From a checkpoint of a small transformer trained on Wikipedia.
Size: 16 layers, width 192, 6 heads of 32, vocabulary 1024, 7.48M parameters.
Architecture: RMSNorm before each block, rotary positions, no biases in attention or MLP, untied embeddings.
Each number is 200 + 20 x the weight over its row's rms, rounded and kept within 0 to 999. Layers, rows and columns count from 0. The size before them is the row's rms in percent of the matrix's.

# down: layer 6 MLP down (transposed), 512x192, rms 0.285, rows 480-496, columns 64-127
# gate: layer 6 MLP gate, 512x192, rms 0.296, rows 481-496, columns 64-127
# up: layer 6 MLP up, 512x192, rms 0.288, rows 481-496, columns 64-127
down480,095,212,160,192,240,234,179,162,214,204,215,226,208,200,181,203,189,196,188,187,201,230,203,210,192,235,205,198,184,205,214,206,218,204,232,196,172,186,180,217,204,185,215,212,179,209,168,218,218,227,199,187,195,169,189,205,192,209,221,211,203,204,217,210,189
gate481,103,221,148,204,186,190,190,210,198,231,226,181,223,226,185,219,210,195,178,204,223,158,239,207,191,197,221,198,178,202,191,240,198,197,182,196,156,194,223,198,216,216,203,182,211,209,187,208,198,198,219,201,187,215,187,178,200,182,170,199,212,244,220,232,167
up481,104,212,229,224,200,167,244,187,220,187,182,176,174,208,224,212,231,242,222,188,201,181,165,178,172,231,193,192,203,193,198,221,179,193,201,207,216,171,189,217,207,210,200,202,200,187,225,220,187,219,162,216,173,199,226,204,173,221,199,193,203,198,229,201,189
down481,104,196,191,192,223,229,186,173,209,207,186,190,183,224,185,201,215,202,166,176,161,210,176,216,236,187,235,199,213,207,185,209,185,200,155,217,219,222,187,238,212,205,215,222,168,216,183,179,169,200,170,180,210,156,195,169,190,183,186,200,171,173,206,183,227
gate482,095,207,213,199,193,205,206,181,208,199,200,198,240,171,185,211,189,201,173,191,179,166,187,188,216,202,205,218,225,190,206,235,209,184,174,203,234,208,177,168,222,181,216,224,208,202,180,223,197,192,174,195,203,216,218,208,220,161,222,211,211,237,179,162,189
up482,093,196,160,184,184,235,196,210,206,253,218,208,183,178,196,189,180,219,209,207,165,183,216,192,200,221,206,216,208,220,200,242,201,205,217,210,184,165,192,176,220,250,193,195,200,203,213,222,215,217,193,232,211,171,231,215,208,204,194,171,207,221,202,194,187
down482,097,177,210,229,145,197,204,205,210,216,190,199,201,208,193,197,214,201,238,194,198,203,172,185,188,230,193,167,214,164,197,198,192,189,210,197,205,252,215,178,154,206,197,152,198,181,205,207,169,207,199,205,197,193,225,201,204,197,217,199,182,179,178,188,231
gate483,088,206,211,187,213,266,211,242,214,230,190,207,210,225,198,188,221,215,222,198,206,195,219,176,218,221,176,246,205,213,236,269,189,215,180,262,190,191,194,204,217,197,220,168,220,194,193,202,192,187,188,169,210,195,220,185,207,208,202,191,203,196,194,225,161
up483,090,196,166,187,188,164,191,201,184,215,193,199,183,191,175,201,206,227,169,233,229,172,202,202,187,208,198,203,177,170,169,170,188,181,185,177,175,202,194,248,194,179,198,186,205,215,191,206,235,203,181,178,207,169,185,166,208,232,201,221,183,188,198,225,163
down483,093,182,152,211,193,191,199,219,179,195,223,175,200,205,177,210,203,230,200,209,203,217,228,179,214,186,215,214,180,232,236,194,187,202,217,201,224,211,219,202,174,192,194,185,227,196,224,209,173,187,220,189,201,191,216,215,209,191,183,216,208,207,175,178,195
gate484,097,171,216,212,235,163,165,222,185,168,219,199,161,215,186,214,221,203,208,207,203,206,214,184,201,188,240,182,193,218,181,219,185,210,217,188,217,190,183,199,176,226,215,171,218,195,187,257,217,180,209,191,180,174,187,220,172,187,169,197,184,198,230,202,196
up484,090,203,222,223,212,177,171,202,170,199,218,227,206,223,186,209,201,171,197,195,201,203,180,175,205,182,239,191,194,238,204,188,223,233,226,221,143,165,228,175,206,214,222,206,180,196,214,207,197,179,244,201,193,199,176,199,177,180,200,214,191,213,193,216,207
down484,100,163,185,178,227,207,242,203,195,217,220,201,196,224,232,199,200,209,188,189,187,177,216,224,203,182,209,222,206,185,188,186,182,168,222,196,199,164,162,180,206,194,197,194,203,203,213,214,198,205,229,199,163,159,216,224,171,232,205,183,193,174,205,192,217
gate485,099,190,206,216,223,198,226,204,216,182,188,162,171,180,186,213,192,164,209,199,206,194,179,223,212,225,213,197,201,204,199,152,212,186,224,206,223,186,187,186,265,184,234,213,202,230,204,215,162,202,208,192,173,194,177,203,170,213,199,205,193,197,229,207,194
up485,100,201,194,167,199,197,168,219,203,173,183,208,200,218,208,204,200,210,215,186,219,205,230,187,195,197,206,191,193,168,237,230,214,209,195,211,165,208,221,211,190,207,247,213,199,206,206,203,171,200,174,213,193,211,193,210,201,170,210,223,213,200,219,183,226
down485,099,182,227,211,190,215,184,196,208,218,184,173,209,177,199,194,219,168,212,190,220,210,190,232,251,196,231,201,188,204,181,202,241,210,201,206,191,181,191,163,185,197,199,208,186,162,225,207,182,181,218,205,193,197,187,200,215,216,235,188,246,221,219,232,180
gate486,096,189,194,206,200,177,169,195,196,177,165,210,190,171,195,186,183,213,212,235,178,171,217,211,195,177,174,203,183,226,194,216,236,192,188,194,213,193,186,236,209,176,183,228,209,161,226,189,234,200,223,176,237,191,176,206,175,190,204,161,174,162,206,213,218
up486,095,188,193,206,197,208,143,205,176,209,225,161,218,169,199,167,223,207,217,198,230,168,211,199,203,163,218,201,150,207,207,191,203,221,207,191,232,209,213,199,175,201,233,204,209,199,186,212,213,207,206,232,223,179,193,202,205,218,209,225,203,207,169,238,194
down486,098,212,212,181,222,224,222,181,209,211,213,161,198,189,179,221,233,219,228,228,172,203,187,207,177,211,216,213,197,191,231,219,196,202,204,187,199,201,244,211,212,186,179,202,151,177,214,201,192,205,191,195,215,230,194,211,228,185,163,186,215,197,184,172,216
gate487,097,187,236,205,178,186,189,200,153,154,206,232,207,196,202,240,202,233,223,178,222,214,229,208,204,192,194,178,216,212,211,218,248,212,177,226,214,218,218,168,213,202,199,207,182,176,187,188,218,219,190,202,182,168,198,210,192,211,201,199,171,206,202,193,192
up487,090,194,180,181,241,216,233,198,213,182,180,215,218,214,187,168,213,209,213,196,169,227,170,181,211,194,202,211,197,193,217,187,182,231,220,210,187,169,184,231,196,210,209,222,221,202,205,178,200,181,179,210,161,218,208,208,203,174,211,179,189,197,206,212,184
down487,097,221,199,204,230,227,194,183,210,183,177,183,184,224,213,215,229,228,194,185,183,208,229,217,173,206,202,186,203,190,210,184,185,200,185,207,187,199,217,173,234,187,226,216,162,176,201,219,176,154,208,204,186,204,211,182,198,214,209,230,180,182,174,165,214
gate488,102,187,223,224,234,214,215,185,185,189,193,190,223,189,195,205,191,204,196,243,244,193,205,213,199,255,204,170,198,245,158,216,189,153,193,165,205,200,199,195,196,193,226,199,202,195,197,208,219,170,184,208,188,263,192,212,192,192,192,191,168,197,156,217,217
up488,097,190,206,200,179,176,261,213,207,206,195,216,220,204,218,173,210,167,224,219,216,219,195,174,224,165,254,150,256,202,213,219,224,180,215,209,208,185,190,187,177,206,197,178,184,207,209,199,198,182,186,228,192,198,212,156,237,199,197,222,195,210,204,205,194
down488,097,177,200,186,187,223,227,202,218,191,202,217,204,212,175,156,197,173,196,180,177,183,197,194,205,185,178,171,174,232,193,194,196,203,177,179,192,217,204,199,186,214,171,207,217,193,186,228,231,183,219,185,171,214,161,192,182,183,232,204,223,208,220,210,221
gate489,098,210,240,126,200,204,191,204,201,191,202,171,181,169,215,200,217,193,218,219,210,199,176,217,182,209,186,186,200,186,156,198,178,201,204,245,164,213,158,193,218,195,191,207,197,203,190,184,217,186,233,201,206,197,229,191,169,200,187,182,206,234,180,200,214
up489,105,177,209,208,231,223,226,191,174,192,229,233,180,184,209,173,215,185,187,212,223,196,152,231,173,216,206,227,213,189,198,193,207,234,188,159,234,182,220,203,168,170,200,215,204,197,190,214,173,212,196,204,183,209,196,213,227,204,206,185,167,231,171,195,213
down489,103,186,202,222,197,192,191,222,200,189,212,181,192,201,211,186,174,180,194,190,185,225,204,200,219,148,187,165,227,234,184,193,182,229,222,196,210,210,203,220,168,158,206,192,190,196,177,166,203,198,204,192,199,183,187,207,225,235,227,194,166,252,212,174,210
gate490,097,190,207,229,186,197,193,216,202,232,222,201,188,173,190,214,190,206,190,195,186,187,200,192,213,205,215,183,177,210,210,219,184,218,228,201,187,220,203,162,199,232,174,196,198,192,210,199,207,160,222,215,225,201,227,243,205,188,200,210,180,203,187,221,202
up490,100,211,191,228,198,189,177,211,218,209,198,190,209,203,193,220,185,231,196,213,194,189,179,201,216,187,220,181,211,203,222,212,183,197,201,212,223,212,203,195,192,203,203,197,197,205,226,181,199,208,206,221,158,202,185,202,191,199,168,206,181,198,190,206,195
down490,101,201,162,153,196,211,232,171,208,206,187,206,214,209,238,173,186,196,165,222,227,251,177,195,193,215,214,214,189,199,227,167,200,194,183,206,229,202,197,187,219,203,205,208,234,197,178,195,215,179,209,233,182,204,221,230,173,170,225,252,197,177,192,197,219
gate491,089,201,193,192,174,209,202,213,195,175,235,187,184,192,200,217,170,167,180,226,206,204,208,194,180,188,200,193,231,209,155,172,216,192,176,239,179,211,181,233,215,202,169,228,202,221,187,181,187,177,208,187,196,228,212,202,213,198,174,164,219,193,191,202,214
up491,088,203,205,177,205,209,183,186,215,241,196,209,225,191,221,200,187,207,189,207,225,201,238,211,211,206,197,173,217,179,195,183,172,217,224,189,207,187,201,175,191,202,173,242,189,214,187,215,206,205,169,214,182,196,165,209,230,173,208,234,167,197,167,201,194
down491,091,218,216,228,208,174,208,200,197,213,213,173,163,199,188,199,219,246,198,221,170,214,211,161,202,214,224,149,191,215,231,186,215,209,202,228,180,203,200,196,189,190,180,170,190,204,179,174,197,188,174,205,220,198,199,185,218,188,214,202,215,176,184,213,207
gate492,098,178,209,187,198,217,201,209,190,184,205,205,209,173,213,231,177,193,217,194,198,176,208,198,213,182,151,196,214,184,227,182,183,204,196,186,217,222,187,199,182,184,203,199,186,197,182,229,158,179,235,200,168,186,168,197,194,195,217,197,208,184,214,210,210
up492,107,221,176,221,190,194,218,176,193,188,202,189,183,220,196,204,209,207,224,189,221,201,175,199,202,239,186,197,204,177,207,205,191,190,212,215,175,202,190,216,228,211,194,197,168,217,200,238,212,221,195,192,210,192,204,193,194,181,187,208,242,234,238,218,215
down492,098,197,187,146,210,174,200,165,220,206,214,222,200,183,180,222,215,184,214,193,220,195,207,178,200,170,187,208,208,179,177,239,185,213,208,223,208,231,204,211,193,205,194,214,178,181,199,224,174,230,212,183,207,216,179,200,218,200,201,171,205,199,193,198,214
gate493,108,235,214,197,199,184,187,211,225,237,199,220,221,231,209,192,199,232,244,221,204,200,222,226,213,180,197,188,207,199,219,222,201,198,182,173,203,189,202,177,206,240,207,217,207,171,203,203,226,197,221,195,189,212,269,160,219,178,209,189,192,191,172,182,173
up493,104,196,167,188,176,202,211,202,230,208,183,213,173,194,210,206,192,205,195,161,193,197,223,195,239,226,235,234,227,187,188,220,195,164,201,182,214,189,225,180,201,171,201,228,210,217,211,204,181,215,199,195,218,169,192,219,198,214,228,192,214,205,184,183,226
down493,102,214,233,212,192,216,165,182,190,207,195,190,158,197,180,217,175,191,237,195,215,245,195,187,178,201,201,174,174,176,205,239,175,209,198,223,165,179,215,216,190,253,237,206,236,188,176,166,190,194,204,221,168,229,219,221,212,207,204,207,203,192,178,210,193
gate494,097,187,212,207,170,185,176,228,196,179,206,198,169,196,221,190,202,221,193,230,202,206,186,165,186,190,208,220,184,203,249,207,240,195,226,204,219,242,213,196,204,206,197,223,176,215,191,209,203,209,206,218,182,191,213,219,206,223,207,176,169,226,199,213,244
up494,102,204,206,169,226,211,163,183,215,232,158,224,203,225,192,201,235,225,177,203,183,193,192,195,193,209,209,203,174,210,214,188,220,230,177,189,189,209,192,208,188,175,226,200,263,210,181,207,166,222,203,193,196,218,198,199,213,201,206,168,200,186,192,225,227
down494,096,183,180,209,206,212,237,228,189,232,203,178,215,184,202,211,249,151,206,216,193,187,212,194,226,176,182,204,176,205,196,212,201,184,187,197,209,229,172,218,216,207,161,231,181,210,203,201,181,191,183,188,218,224,185,199,174,184,213,183,235,214,203,249,211
gate495,097,182,197,169,225,195,201,197,199,233,199,174,209,210,158,205,234,173,245,229,230,233,221,188,200,195,213,213,197,222,201,226,220,231,218,188,183,183,187,189,196,196,208,169,182,177,185,198,173,201,193,224,181,192,228,229,213,172,224,188,231,208,167,210,193
up495,097,192,193,196,191,243,180,210,221,217,169,172,168,165,204,191,171,229,185,191,196,202,196,213,191,189,183,217,212,186,228,200,219,186,216,191,181,216,185,217,221,225,196,212,199,183,208,205,179,195,190,190,172,200,215,186,219,185,173,200,176,138,180,183,213
down495,103,194,183,188,208,187,177,200,156,181,169,223,197,220,204,189,216,226,192,197,177,213,214,203,194,187,199,190,205,213,190,192,223,186,149,189,187,182,194,196,191,192,203,191,221,232,186,211,213,238,201,193,220,216,209,210,196,221,230,189,231,182,206,190,170
gate496,099,194,207,161,164,183,195,219,192,209,218,206,174,213,162,209,175,231,225,178,190,218,219,218,202,214,196,207,171,174,180,204,217,165,182,195,191,190,191,182,204,167,212,224,183,176,195,210,176,222,187,171,176,197,224,230,214,201,187,193,193,213,194,220,213
up496,098,192,190,183,206,197,206,198,199,182,165,197,191,217,200,212,171,211,192,208,219,237,204,176,199,212,182,207,193,184,200,203,196,241,194,206,186,212,184,205,197,186,189,209,150,192,192,201,147,232,207,195,184,183,196,215,177,212,203,188,208,166,206,210,190
down496,104,218,190,177,232,200,241,174,236,177,223,192,202,212,215,188,181,214,212,213,229,203,205,191,170,185,214,211,161,173,225,182,192,193,198,207,185,187,213,234,147,210,225,181,189,227,215,193,180,208,197,216,194,242,206,230,176,177,190,171,214,202,202,182,194